{
  "n_head": 2,
  "d_mlp": 448,
  "norm_eps": 1e-05,
  "rope_fraction": 0.25,
  "qk_norm": false,
  "tie_embeddings": false,
  "parallel_block": true,
  "init": "trunc",
  "init_std_qkv": 0.063,
  "lr": 0.00266,
  "weight_decay": 0.048,
  "batch_tokens": 32768,
  "dataset": "wikipedia_en"
}
Each number is 200 + 30 x the weight over its row's rms, rounded and kept within 0 to 999. Layers, rows and columns count from 0. The size before them is the row's rms in percent of the matrix's.

# o: layer 8 attention output (transposed), 128x128, rms 0.11, rows 32-58, columns 0-127
# v: layer 8 attention value, 128x128, rms 0.106, rows 33-59, columns 0-127
o32,099,225,240,181,163,174,236,238,196,249,291,208,187,200,213,214,156,188,217,277,192,166,205,236,235,194,224,218,204,219,173,180,164,180,219,204,165,267,235,192,155,218,192,201,147,177,215,204,175,206,182,259,169,196,240,224,156,165,187,221,210,250,169,175,239,198,265,231,201,166,205,168,208,209,205,232,182,190,229,158,163,182,218,178,273,177,224,186,254,172,204,163,189,216,187,188,218,200,225,216,168,177,156,179,217,219,143,190,157,204,216,219,200,170,249,198,181,216,204,177,231,221,172,224,174,246,182,163,198
v33,110,181,211,194,206,214,203,166,274,235,164,221,239,204,200,172,190,197,253,191,275,223,157,239,184,234,178,178,210,189,190,196,211,227,213,210,241,265,198,163,190,218,196,189,210,158,167,227,238,197,221,174,186,228,197,229,221,276,202,201,173,150,249,195,206,219,174,197,186,200,158,164,216,225,165,188,173,231,129,203,205,238,165,189,198,162,279,154,185,211,202,189,162,179,149,244,214,225,154,231,236,219,184,158,200,239,202,256,144,185,220,162,222,171,202,217,196,196,208,205,237,187,191,205,168,163,177,167,175
o33,115,165,188,205,239,188,219,203,168,220,210,219,170,216,245,230,173,235,179,170,214,230,251,193,195,160,139,238,179,201,173,211,197,272,226,161,203,167,237,211,230,218,211,205,227,199,169,211,179,229,209,168,207,191,184,242,181,161,150,191,249,244,204,214,224,184,185,171,227,165,168,153,190,233,183,243,222,178,195,193,227,220,188,205,215,160,163,179,205,197,266,206,158,201,231,230,193,220,198,294,181,192,170,210,205,150,213,225,133,138,207,173,222,195,178,177,209,187,203,190,261,228,190,182,261,139,201,160,185
v34,119,158,262,203,204,170,189,263,180,215,216,250,221,232,223,307,199,234,226,213,262,133,236,194,166,186,226,183,199,205,215,220,201,203,193,236,212,193,224,172,218,172,177,228,165,183,241,235,239,228,192,160,197,153,198,180,191,199,220,227,189,230,185,245,175,193,221,203,209,181,246,152,186,186,200,191,206,158,204,187,220,195,159,216,200,202,228,245,174,213,177,216,164,225,210,174,182,225,187,227,235,250,238,215,175,187,230,158,207,140,144,192,170,217,209,156,160,203,205,171,209,224,170,271,228,195,240,156,217
o34,118,227,194,176,202,174,200,198,219,154,188,212,188,201,188,177,146,217,231,253,207,217,222,184,220,249,211,183,242,212,200,209,160,230,179,142,225,167,225,194,215,228,236,249,181,212,157,172,182,182,120,245,178,210,154,239,242,178,214,181,231,198,207,202,181,218,245,178,251,207,228,180,231,189,162,206,170,204,198,214,129,182,138,214,235,220,231,216,239,184,164,222,187,183,171,259,165,162,241,233,189,277,211,181,159,195,196,190,224,187,238,185,235,232,187,186,141,153,220,188,196,173,189,191,165,250,183,222,175
v35,094,255,229,175,213,200,224,230,223,199,193,210,237,199,228,220,207,286,165,213,158,193,232,179,222,199,189,230,220,215,155,184,163,205,208,185,211,144,238,156,241,257,204,144,160,200,160,193,158,230,165,212,234,158,218,204,164,181,221,189,209,202,226,218,180,178,247,234,230,176,256,185,226,177,155,200,176,146,197,198,250,184,174,198,198,215,220,194,132,189,195,198,208,171,161,221,232,190,228,179,201,207,257,187,186,242,252,212,188,199,172,207,169,233,225,180,219,206,156,235,230,237,171,267,204,249,229,196,250
o35,103,239,217,214,186,206,203,192,209,221,231,188,202,134,190,223,158,204,209,250,148,197,180,251,215,202,173,156,202,183,220,188,186,234,124,117,223,177,200,183,232,192,229,217,180,227,243,212,221,197,165,267,164,177,240,216,189,149,227,237,206,262,205,171,179,236,214,240,180,187,245,174,218,216,153,241,158,235,179,189,134,217,204,172,217,149,224,212,210,233,208,192,177,170,193,186,233,203,188,176,200,215,229,146,172,208,154,147,192,192,151,214,195,256,217,231,171,214,178,200,212,204,210,230,156,206,220,194,243
v36,098,183,215,176,184,219,186,167,157,187,264,164,162,170,213,157,196,202,194,205,161,220,225,219,263,160,172,189,202,208,158,169,161,212,278,199,233,181,206,185,214,220,152,234,215,198,218,155,179,142,217,188,208,159,225,186,236,242,202,190,234,198,235,204,203,188,229,162,161,139,204,235,219,214,226,225,152,230,172,168,203,212,176,197,240,243,214,231,243,186,193,217,261,130,204,190,203,207,172,220,168,204,264,242,223,212,227,148,158,194,229,232,254,246,197,194,179,223,171,172,153,192,194,182,177,183,200,219,202
o36,095,184,233,197,213,271,162,172,153,204,170,183,215,141,163,180,212,214,241,218,198,161,210,179,203,226,213,219,162,181,188,168,181,210,235,180,242,182,158,192,213,258,166,167,247,201,210,197,217,200,218,204,218,256,218,136,239,186,209,222,208,169,154,194,135,166,230,248,217,184,242,217,223,187,218,200,226,203,178,201,235,239,213,188,163,179,174,209,173,193,225,185,241,169,192,166,271,227,215,205,154,174,226,185,169,185,176,155,197,222,245,254,155,176,197,196,229,184,154,175,193,162,158,239,149,161,160,213,206
v37,091,168,260,190,207,170,200,209,212,150,204,222,173,194,153,217,182,234,189,179,199,191,251,215,200,186,246,250,182,192,208,206,175,234,215,216,196,201,215,252,215,150,200,228,270,194,206,204,243,163,213,213,184,198,196,238,202,228,173,148,260,230,171,199,205,175,190,128,154,203,196,210,239,225,197,224,140,226,178,191,202,220,179,220,237,194,225,228,169,137,173,239,308,189,205,199,200,225,179,211,139,179,175,183,149,193,193,210,194,170,244,234,202,209,239,188,173,147,204,236,144,212,199,205,177,177,184,227,181
o37,085,184,205,192,206,211,218,181,170,213,185,209,189,198,191,202,224,231,243,185,199,183,201,146,192,219,213,192,159,155,206,218,221,199,236,183,217,203,206,281,243,211,143,188,218,233,185,172,198,222,192,196,183,248,228,182,245,207,236,192,166,185,173,157,203,152,166,220,234,166,238,224,178,166,211,218,144,207,199,195,220,197,156,215,151,199,157,189,241,224,202,196,234,227,179,191,301,192,221,222,162,169,207,184,205,222,214,225,256,204,269,205,177,166,257,216,208,232,187,196,237,185,139,201,155,126,169,245,247
v38,109,181,161,207,191,165,186,209,208,202,199,221,205,185,218,219,184,165,214,154,203,154,135,202,198,198,165,248,179,196,210,222,207,223,254,243,199,189,211,222,194,187,220,225,230,201,174,219,227,139,209,175,180,195,183,235,209,235,158,194,209,225,210,188,196,200,211,217,165,253,159,158,188,216,204,191,207,176,171,210,178,176,145,188,261,247,190,239,214,219,223,179,206,172,241,238,115,173,155,221,278,203,180,251,281,232,149,227,220,174,189,188,230,219,178,153,235,214,188,200,240,154,202,170,222,260,241,207,194
o38,106,216,204,185,209,238,226,211,157,152,218,174,177,177,205,209,271,206,152,188,198,183,205,231,231,193,239,213,167,225,226,153,224,203,231,147,171,192,172,224,175,233,174,218,236,148,164,192,184,184,203,184,226,236,192,203,199,183,157,193,207,214,204,225,168,188,201,174,251,215,177,192,141,194,205,178,153,266,191,251,227,214,182,233,220,175,221,184,191,186,215,205,143,167,174,189,212,189,224,181,142,157,194,257,240,258,209,199,196,229,229,179,235,222,143,168,177,234,221,265,238,154,216,201,239,196,207,270,161
v39,114,184,182,162,170,244,235,190,154,173,201,206,165,194,154,250,168,171,199,240,167,166,209,138,258,190,213,174,191,201,160,206,227,172,211,182,184,195,209,218,179,164,215,230,220,201,172,160,182,134,204,198,218,216,212,170,211,182,207,146,255,165,187,202,245,194,177,207,212,238,239,262,197,202,144,195,220,212,195,229,167,194,179,230,236,179,192,236,221,247,187,184,193,203,133,175,207,274,170,245,180,246,261,205,197,182,188,187,237,197,227,235,237,189,191,272,236,249,195,185,151,226,200,222,212,169,197,201,213
o39,116,169,150,158,175,200,139,204,179,179,165,205,198,180,206,189,215,183,214,187,227,229,178,204,203,199,234,204,207,111,216,209,251,198,178,203,235,218,186,204,168,219,241,201,265,147,213,215,173,213,220,198,240,192,230,170,259,255,229,215,181,159,187,156,208,184,198,176,182,204,172,208,246,235,180,257,212,190,146,249,189,224,218,167,200,200,184,165,198,132,238,246,207,228,168,194,242,199,206,189,242,222,227,192,190,228,183,159,263,213,205,170,159,204,214,270,229,185,176,229,175,214,186,258,186,183,222,152,221
v40,088,262,254,219,178,208,199,173,204,209,207,191,214,135,229,201,212,195,160,194,205,172,217,209,262,153,200,208,151,198,141,157,161,239,203,194,229,170,225,263,182,286,139,166,201,218,229,167,181,263,239,186,177,194,212,226,182,228,183,208,209,191,245,221,213,222,183,220,224,174,196,168,249,186,220,151,215,183,174,200,221,195,235,158,212,196,205,240,181,220,222,164,167,185,201,212,228,266,196,233,195,164,178,202,159,254,199,201,150,269,165,191,209,190,180,220,162,203,184,223,234,207,234,163,182,205,216,208,175
o40,086,233,225,217,194,240,194,197,174,187,230,177,208,171,215,232,170,205,196,194,219,227,197,199,181,207,183,144,188,248,215,192,195,230,195,258,171,124,216,178,215,240,150,195,201,202,220,188,153,185,222,211,192,184,222,175,159,158,197,217,220,189,153,209,201,269,216,248,209,156,188,156,258,233,253,196,177,175,164,231,225,182,243,197,190,157,237,249,238,199,176,113,200,217,242,229,168,196,180,234,154,234,169,179,227,172,180,193,204,197,208,260,240,215,223,224,176,172,164,208,162,144,145,205,226,196,180,180,194
v41,107,197,202,205,227,277,211,185,144,193,240,168,147,165,173,193,175,257,226,161,187,190,214,181,129,206,229,215,221,210,228,229,204,195,192,165,152,212,173,219,221,233,174,236,216,229,175,215,227,250,205,181,198,152,238,224,239,171,219,156,232,226,165,210,230,203,212,209,227,167,186,235,156,182,199,176,180,213,226,221,172,201,228,218,131,211,236,169,218,215,230,241,210,209,177,173,212,202,234,128,144,244,239,181,233,178,218,193,194,171,187,204,248,173,160,209,152,177,194,207,166,239,182,190,237,205,227,263,225
o41,112,166,229,225,230,177,216,202,229,212,200,216,199,217,191,204,159,176,244,190,250,189,188,160,152,217,181,238,196,128,206,200,236,186,160,221,200,183,216,236,219,156,178,191,168,201,176,230,189,234,212,206,219,193,119,189,195,217,259,181,159,170,183,205,215,222,221,184,216,204,204,199,227,159,158,180,260,204,139,200,190,237,216,207,135,207,235,211,181,173,178,245,248,163,148,161,262,220,206,167,262,187,200,200,254,219,162,164,249,177,181,254,232,161,198,209,213,197,226,193,179,250,239,170,226,196,177,197,213
v42,113,197,222,187,200,197,201,224,211,250,169,186,212,202,238,213,201,250,169,177,174,172,197,256,173,196,166,257,198,180,149,220,189,194,194,237,190,213,179,200,238,248,253,139,179,227,204,132,248,227,200,226,237,229,195,208,191,198,201,170,177,162,176,179,252,199,239,204,267,158,162,173,254,213,179,212,210,226,158,212,223,204,220,255,187,261,229,201,168,205,238,198,207,235,179,204,199,200,179,189,175,196,191,164,190,199,181,186,185,209,209,184,229,198,243,117,168,201,189,227,230,285,149,220,136,196,219,194,185
o42,117,227,233,215,200,224,244,177,189,232,273,211,195,168,216,248,170,268,231,181,219,172,207,234,217,206,153,180,169,170,232,202,170,277,173,193,171,238,265,236,175,154,219,243,176,234,222,210,191,203,233,252,171,237,194,164,121,170,212,173,202,241,180,174,192,227,191,156,164,196,195,183,185,210,169,194,204,212,181,173,213,199,215,214,228,192,222,184,207,179,213,150,194,176,201,216,225,215,183,143,215,215,202,227,239,187,145,221,164,205,183,167,231,128,219,212,196,234,196,175,188,223,223,204,136,188,250,190,235
v43,118,196,131,203,208,273,199,127,202,272,197,234,155,197,213,237,252,201,192,155,176,169,222,230,231,207,210,135,171,214,173,206,187,154,198,186,174,196,214,143,232,233,206,188,212,217,194,161,193,176,226,182,181,239,200,203,209,217,149,236,202,181,231,157,178,186,195,223,199,175,184,198,179,234,225,229,210,168,233,192,179,190,213,221,229,244,174,199,217,234,212,218,234,207,197,233,161,190,254,145,253,247,171,224,223,211,191,216,234,156,151,249,202,207,235,175,208,160,204,137,243,219,208,225,205,241,174,169,184
o43,111,259,247,154,192,204,192,197,190,218,239,214,181,176,136,201,235,149,219,191,192,188,174,227,238,215,189,195,230,185,178,179,236,152,201,191,224,234,202,182,248,230,204,187,200,151,126,190,194,170,228,228,227,175,175,129,165,245,166,181,171,179,254,227,195,222,177,210,193,186,153,227,138,223,238,233,192,215,232,177,228,200,209,223,240,182,147,159,181,203,219,196,199,154,228,215,188,254,221,189,179,265,220,246,216,257,149,169,185,211,178,238,205,175,191,185,177,227,210,210,201,212,248,211,212,224,245,230,216
v44,111,175,146,203,244,206,211,166,187,238,208,155,177,279,214,209,207,175,257,202,233,230,255,150,199,180,234,196,254,205,150,216,211,190,150,187,202,189,236,199,195,199,207,201,179,123,215,295,196,208,205,194,164,203,186,222,203,190,207,190,232,168,186,201,186,188,236,162,191,227,177,209,157,188,204,205,176,194,210,207,164,225,207,176,229,217,174,221,230,278,182,210,196,217,194,232,186,192,229,250,242,228,211,245,149,235,171,146,208,183,197,266,200,207,221,191,161,190,170,139,246,210,185,208,239,180,221,232,193
o44,106,188,215,214,181,148,142,203,246,202,142,183,199,216,225,170,244,147,218,187,226,201,204,170,200,207,215,215,155,163,200,201,179,218,184,181,236,239,214,172,201,182,213,198,224,182,204,182,196,182,183,173,147,206,189,207,241,240,216,184,213,189,202,236,159,175,207,203,215,185,241,239,228,190,199,236,215,241,148,240,175,221,220,242,233,185,132,139,186,233,195,238,215,208,188,244,137,228,202,208,142,178,200,223,124,174,209,207,246,219,183,194,186,148,171,161,162,213,268,208,217,227,248,201,276,223,199,212,174
v45,105,209,178,186,185,261,219,217,178,251,218,185,244,155,210,157,212,218,233,223,192,221,197,165,237,204,158,149,220,207,200,200,163,151,232,176,172,174,169,201,265,193,187,191,224,265,177,166,200,159,172,213,211,204,189,133,176,260,231,183,242,174,148,194,219,194,184,238,177,163,210,252,174,301,202,211,232,198,216,179,209,193,188,212,177,186,174,206,196,191,188,177,212,234,168,194,200,239,163,163,185,230,179,196,220,172,207,202,232,195,259,234,196,218,220,255,280,170,206,234,219,189,209,208,208,206,156,184,233
o45,104,232,130,194,212,230,170,201,210,228,227,241,238,168,181,183,215,196,195,180,208,218,136,216,206,163,153,160,221,168,240,191,241,182,222,223,215,187,155,187,210,202,265,220,219,192,206,273,212,224,201,216,190,144,198,187,244,223,201,176,183,136,195,183,193,170,133,186,176,194,145,210,171,201,197,210,206,230,248,180,193,190,176,204,205,199,186,210,142,208,187,226,214,218,243,176,255,214,147,125,248,243,227,166,241,213,140,211,158,216,181,212,210,232,169,228,225,155,184,200,229,204,187,197,202,211,232,185,253
v46,102,199,199,225,216,246,166,170,241,192,169,225,182,151,267,167,217,202,177,186,130,219,169,132,184,187,206,181,263,197,155,151,181,192,196,219,178,162,217,189,232,216,237,165,165,205,199,131,174,181,214,223,213,227,211,196,201,175,208,232,167,170,153,188,176,217,175,192,214,187,229,170,228,235,182,215,203,213,227,220,231,178,187,202,192,206,126,238,231,196,228,187,211,237,231,189,184,227,210,221,257,213,211,213,151,237,179,244,194,179,262,235,168,223,216,182,287,231,194,230,232,201,169,188,159,225,201,231,226
o46,099,230,171,202,195,210,143,241,245,218,201,245,221,204,245,204,196,212,190,217,195,135,217,245,211,216,232,163,222,200,231,219,190,161,189,180,226,195,211,164,149,214,245,203,154,196,197,236,212,158,249,247,238,184,202,185,164,212,216,214,216,233,190,240,207,196,173,167,162,148,218,215,160,164,171,199,183,236,252,179,186,201,257,185,216,188,195,193,199,186,207,154,176,223,237,221,130,253,132,110,198,216,208,183,220,250,180,197,197,222,154,204,214,185,192,234,179,211,201,218,196,224,157,218,226,192,273,170,201
v47,113,173,192,230,199,139,215,191,215,233,190,168,255,218,161,232,172,207,211,157,224,190,207,160,168,188,252,184,258,218,234,194,212,219,228,256,210,238,245,214,230,192,204,208,236,184,199,185,233,274,232,228,204,168,218,209,220,192,227,182,216,199,205,220,200,206,190,154,215,186,174,207,214,197,189,188,197,256,207,178,222,202,203,206,230,208,203,211,171,136,192,226,210,270,222,232,192,156,216,159,194,182,213,165,188,227,258,219,209,216,123,135,167,177,208,163,190,159,125,164,214,273,220,161,238,219,215,208,182
o47,105,189,225,271,203,201,192,217,202,186,218,199,172,162,172,218,191,188,215,193,208,189,211,197,237,200,198,213,225,145,183,186,142,201,198,181,162,236,202,207,213,182,171,247,184,228,184,192,203,247,171,142,254,225,160,278,201,213,220,197,223,227,203,220,196,206,154,159,219,216,237,208,209,209,201,162,169,182,205,193,186,177,191,182,224,185,163,219,197,225,163,191,269,218,219,184,210,164,192,221,205,185,212,177,237,164,201,255,241,173,193,173,248,124,167,179,117,246,250,233,257,236,259,156,173,202,186,162,169
v48,102,214,168,138,217,150,223,220,141,168,197,210,88,229,172,191,189,232,208,215,182,214,258,176,205,212,199,190,203,214,223,253,162,203,212,142,183,170,230,206,212,158,216,202,137,205,224,198,231,166,238,182,170,188,206,208,173,227,185,214,258,210,167,236,221,227,134,157,183,153,243,206,172,181,166,247,189,206,175,182,227,208,207,196,178,239,161,241,193,164,205,223,241,218,170,193,181,161,230,190,165,200,212,204,143,190,206,175,205,184,222,184,149,215,258,151,197,211,198,177,188,208,203,198,238,210,216,175,244
o48,095,205,199,160,200,200,189,221,210,194,192,253,165,221,178,172,251,196,238,240,203,166,144,188,188,225,218,188,180,130,213,212,205,187,213,189,215,243,160,214,231,148,173,205,200,241,211,224,264,165,223,229,131,215,147,208,222,222,201,200,178,182,234,195,196,175,165,197,259,204,254,248,201,243,184,222,172,178,199,185,177,136,183,216,137,249,189,202,190,200,216,240,206,192,207,180,222,194,230,210,206,180,212,203,140,183,194,160,265,158,214,220,155,200,222,200,124,242,202,208,196,161,221,177,136,205,180,211,229
v49,102,229,225,197,238,210,195,186,189,195,196,193,200,226,209,239,169,230,206,167,204,190,260,149,208,174,226,199,181,198,178,181,196,197,228,163,187,183,205,239,232,253,199,202,218,188,196,215,201,244,103,203,221,187,230,238,122,152,194,247,201,216,207,220,164,161,205,235,163,191,255,214,243,191,219,186,226,224,225,198,248,163,154,179,184,186,142,187,148,171,170,247,228,156,187,238,212,193,182,184,219,191,198,223,240,242,156,156,183,190,198,275,173,225,187,220,213,168,157,200,141,228,215,187,200,192,241,245,180
o49,095,179,217,181,201,172,205,209,228,213,257,167,183,162,206,192,222,175,225,189,202,209,193,235,204,184,198,196,176,171,202,142,216,197,226,173,241,209,209,228,226,208,182,188,199,191,209,181,229,267,169,228,166,212,246,205,237,156,264,196,168,152,155,194,158,206,188,265,185,195,292,181,218,168,212,214,179,223,205,229,163,279,156,180,217,191,145,187,232,253,159,180,176,207,190,185,234,165,208,168,157,173,258,186,173,260,179,161,205,197,217,207,188,188,193,189,205,233,230,218,189,218,237,243,192,173,123,205,197
v50,101,246,217,191,184,241,191,148,195,173,194,179,271,174,219,166,260,193,181,193,179,196,232,179,204,186,206,207,200,211,157,181,284,164,170,219,278,220,238,153,216,233,134,168,189,193,218,192,181,180,184,172,236,185,217,260,233,202,219,227,184,216,240,233,175,193,210,221,155,266,183,199,141,170,186,201,193,207,167,204,178,197,154,198,210,181,213,185,231,194,161,225,235,238,216,202,176,175,227,220,246,225,145,179,241,223,173,201,222,129,206,215,225,219,201,176,243,226,198,192,196,175,159,140,219,199,184,201,196
o50,099,150,223,197,167,201,183,184,207,214,243,200,219,205,189,200,149,185,176,225,170,204,201,196,214,210,260,212,214,297,175,206,258,209,177,165,194,199,196,195,183,205,197,215,192,190,227,203,160,259,189,193,210,165,221,198,220,239,214,241,194,213,162,255,232,136,248,242,146,168,216,205,162,198,139,217,156,199,192,192,191,228,205,214,221,158,192,140,186,165,213,222,250,147,176,213,187,186,219,203,133,217,174,236,170,219,185,162,126,175,223,224,195,190,171,225,206,200,217,189,261,203,191,246,257,211,190,173,182
v51,106,181,172,235,221,182,202,198,202,188,155,179,186,241,170,236,228,100,198,202,245,189,190,166,225,223,189,221,225,205,256,173,286,175,210,205,209,209,201,200,176,173,144,188,217,233,225,244,201,179,232,147,199,201,179,129,210,217,163,197,195,206,225,171,200,211,213,258,184,288,198,176,167,214,216,213,294,180,176,197,173,171,188,206,221,204,215,175,237,205,185,224,149,156,184,197,239,224,171,222,211,188,194,177,250,211,187,186,230,148,155,156,205,217,186,197,191,206,230,161,227,198,203,168,207,211,230,185,181
o51,106,187,166,176,210,181,168,192,180,146,208,191,202,196,161,156,213,188,119,167,175,236,188,217,233,227,216,196,279,260,189,174,189,206,221,184,175,183,208,186,158,222,183,178,256,153,193,174,196,213,152,122,212,165,201,220,200,224,128,177,194,177,170,217,243,203,233,201,213,242,179,192,226,210,191,206,250,160,202,236,165,193,216,253,273,221,189,201,214,145,196,252,177,192,186,221,179,206,213,235,214,213,228,237,196,194,276,197,201,219,150,178,223,198,140,190,220,179,206,215,204,161,233,199,228,218,206,209,184
v52,095,194,196,251,175,247,224,197,184,181,250,189,245,214,184,150,215,160,208,188,161,230,217,172,154,231,142,266,183,216,190,220,209,189,131,184,193,190,215,255,168,227,200,160,210,183,165,213,240,205,155,211,208,231,221,219,172,223,185,227,226,266,188,179,185,231,212,229,215,235,201,223,245,203,141,229,209,181,220,169,188,185,179,242,172,150,222,157,205,177,253,201,179,180,167,243,142,237,176,236,219,272,164,230,195,152,200,219,238,219,179,223,182,196,257,176,173,205,188,204,233,163,196,227,201,196,203,206,171
o52,088,268,188,211,184,190,205,173,199,225,254,168,156,234,225,209,196,220,142,210,211,235,150,180,207,161,188,205,161,194,209,188,235,162,199,172,193,230,261,230,196,210,227,173,162,186,166,270,227,191,194,171,199,219,194,177,209,173,235,172,127,176,200,169,237,166,220,216,226,207,204,180,219,226,146,224,175,241,151,171,202,218,187,265,200,150,194,159,173,201,191,207,147,213,202,220,209,248,249,123,162,154,175,200,165,210,175,231,189,192,211,155,248,243,196,201,214,183,180,222,218,192,223,200,179,252,164,204,188
v53,096,220,220,213,211,225,194,235,196,195,221,161,229,170,179,164,209,189,227,148,225,183,208,221,219,235,268,218,231,206,199,190,137,191,215,222,193,201,161,216,178,205,235,234,199,218,188,217,186,213,225,219,206,216,211,132,218,213,246,189,154,213,163,225,219,216,239,207,189,197,197,107,186,193,166,213,226,174,161,213,143,184,204,206,166,196,219,257,165,240,174,172,221,224,213,154,234,240,252,195,222,185,233,156,244,186,186,179,226,237,193,113,206,216,185,117,236,206,221,170,267,196,228,235,194,205,206,174,190
o53,099,223,196,187,177,201,215,217,254,172,146,178,237,191,208,223,186,230,210,205,220,213,194,239,198,253,204,206,227,254,225,190,196,237,177,225,169,139,168,182,144,175,251,193,177,234,186,207,171,209,178,218,199,209,139,177,183,214,237,183,183,210,201,211,201,232,205,184,178,210,170,180,182,188,229,170,194,177,185,218,158,136,224,226,243,152,230,207,191,202,171,263,171,196,241,248,202,208,176,191,297,259,214,186,239,218,207,200,191,197,156,131,192,158,181,197,198,182,187,159,277,215,225,191,236,168,250,175,192
v54,101,274,222,212,179,206,199,173,207,147,194,212,186,167,188,195,216,282,130,226,104,155,169,278,232,218,161,228,153,194,177,240,156,194,215,214,236,189,230,157,209,221,178,148,176,216,226,216,205,193,192,216,186,183,208,214,226,261,209,228,215,182,210,208,179,182,191,187,197,256,201,167,226,197,183,228,214,199,146,180,191,196,170,199,247,172,247,208,217,185,246,190,186,206,211,205,176,216,204,200,211,183,191,199,198,236,204,239,178,177,230,219,209,208,181,179,160,201,201,234,134,151,207,248,137,201,222,164,225
o54,102,219,213,196,203,249,225,192,190,212,246,187,222,185,190,270,213,229,174,236,155,165,207,205,223,201,202,203,185,225,194,215,219,169,170,179,187,185,178,270,237,192,167,198,200,198,220,225,149,144,189,226,170,220,263,138,177,158,178,246,169,194,197,181,212,189,214,216,192,185,215,156,168,252,189,210,164,171,202,214,243,182,226,220,138,186,237,229,240,186,208,156,225,166,168,209,250,218,267,213,183,229,175,213,152,229,200,170,152,209,221,239,181,217,235,222,254,178,155,222,203,185,126,194,151,169,207,221,201
v55,102,250,248,191,192,202,159,212,195,164,182,191,204,202,205,225,219,236,188,278,172,186,208,208,251,192,168,188,196,197,179,188,131,196,174,185,212,215,229,192,222,212,212,169,209,184,182,234,170,177,178,169,172,226,195,206,202,152,160,206,251,179,177,217,212,203,143,197,160,165,264,173,210,204,168,160,179,187,197,129,228,190,182,205,249,145,229,229,170,201,210,162,180,209,211,216,202,192,225,210,198,181,223,220,164,207,230,180,140,202,286,275,180,212,215,212,273,197,201,271,196,175,215,235,175,217,189,147,190
o55,103,210,193,189,184,233,109,228,184,208,189,213,225,204,234,232,185,214,197,209,180,202,188,174,208,218,166,175,195,184,214,221,220,172,212,181,205,176,166,250,243,204,186,216,195,206,206,220,226,146,222,255,175,214,286,197,205,153,195,217,225,183,214,213,195,157,196,286,231,222,184,174,210,268,220,248,102,234,208,179,185,194,200,144,170,205,197,212,259,201,202,180,201,197,206,192,193,196,165,227,154,246,238,175,167,217,180,145,158,229,242,216,141,195,225,211,235,183,152,176,199,210,155,193,176,201,194,214,197
v56,099,208,216,216,230,239,192,196,203,185,211,182,185,157,185,198,161,163,214,213,218,200,193,173,223,179,217,165,209,205,189,166,222,196,204,237,196,192,216,171,216,182,176,191,279,203,243,188,184,211,243,168,172,205,190,177,195,144,118,224,224,193,221,200,242,205,175,195,174,230,219,264,233,139,218,137,195,171,267,214,148,236,195,219,212,172,179,203,197,207,230,250,204,170,159,147,281,202,184,220,196,141,210,150,195,223,209,211,192,149,189,203,166,155,153,228,221,223,187,232,141,158,191,169,202,234,205,200,159
o56,095,183,182,189,212,205,173,159,200,162,226,248,201,207,197,131,191,165,182,151,190,172,222,152,186,227,203,210,269,239,205,231,186,147,191,249,158,163,198,193,178,228,173,171,209,138,174,226,196,226,220,194,236,163,203,231,182,221,211,225,242,198,198,217,220,245,225,223,201,203,161,202,252,227,217,203,212,212,190,180,198,226,231,124,212,214,166,234,221,213,208,227,218,253,200,166,183,191,186,269,161,206,193,158,237,241,234,175,245,210,181,216,188,155,236,213,233,190,187,202,182,197,114,216,194,220,134,155,190
v57,100,174,233,213,216,195,215,210,203,131,220,154,134,182,158,175,237,246,218,225,200,212,199,200,242,182,270,222,179,194,211,179,170,226,241,194,200,244,163,162,146,200,176,207,210,241,193,181,239,160,228,189,210,204,201,211,214,215,177,209,188,228,231,208,213,201,197,139,211,213,189,182,217,216,237,237,217,218,157,181,182,211,208,160,219,223,187,235,206,148,216,244,186,159,232,154,207,234,128,193,250,194,249,137,232,152,158,195,209,174,176,159,186,199,157,219,231,183,192,173,165,159,251,147,191,202,247,187,183
o57,099,169,164,194,240,217,241,172,207,197,190,160,208,210,161,205,218,206,218,198,223,198,195,216,188,262,210,205,212,238,213,234,169,186,254,209,174,187,154,203,181,261,115,227,266,185,182,202,209,213,215,156,219,195,167,162,201,189,230,218,184,196,184,178,188,224,183,193,194,240,245,194,200,165,264,157,193,148,197,267,250,199,233,221,160,197,167,186,226,210,204,214,200,176,183,198,279,207,221,221,170,178,232,176,199,188,235,143,232,192,203,193,190,240,177,172,220,215,193,213,195,159,169,191,155,150,167,151,124
v58,102,211,222,220,201,149,272,222,163,212,213,220,175,203,198,221,234,146,191,234,171,191,219,207,154,230,160,192,199,218,190,199,299,192,191,195,257,178,181,263,209,206,174,199,250,214,205,173,190,255,211,200,255,202,187,193,223,179,207,198,193,204,235,187,254,216,230,214,188,226,208,211,175,191,198,209,275,197,160,212,193,172,180,231,151,210,247,214,180,214,223,171,153,88,159,214,218,192,187,227,188,182,201,257,208,173,170,200,171,218,192,129,190,216,191,190,165,187,202,165,198,188,221,159,238,206,191,180,202
o58,097,190,211,140,196,179,192,210,169,172,205,185,158,192,206,193,218,213,145,228,163,256,139,218,194,185,219,201,212,274,209,158,147,224,243,229,198,216,222,198,189,214,233,176,266,227,195,181,216,227,207,184,199,167,211,237,207,198,185,177,211,244,185,166,240,205,241,173,198,209,191,173,260,231,192,177,253,198,180,223,157,216,195,229,237,133,278,190,191,143,180,206,202,206,152,208,225,199,212,176,212,165,170,258,194,127,204,178,181,182,232,228,220,216,194,210,204,195,159,173,148,211,241,235,161,239,182,183,219
v59,099,193,213,179,168,194,176,209,163,214,208,184,253,209,194,193,178,113,234,217,227,211,210,173,183,213,243,193,204,205,260,206,254,188,169,208,170,217,166,226,169,204,220,256,231,218,176,220,236,206,244,188,170,163,192,220,229,167,213,201,156,213,192,186,238,219,223,222,149,211,213,218,222,137,254,210,201,233,216,242,146,208,222,189,192,187,199,181,238,171,221,219,178,210,198,198,201,185,177,220,230,257,225,159,223,159,210,215,212,181,123,161,191,193,177,127,182,173,198,137,223,287,204,204,246,193,153,199,205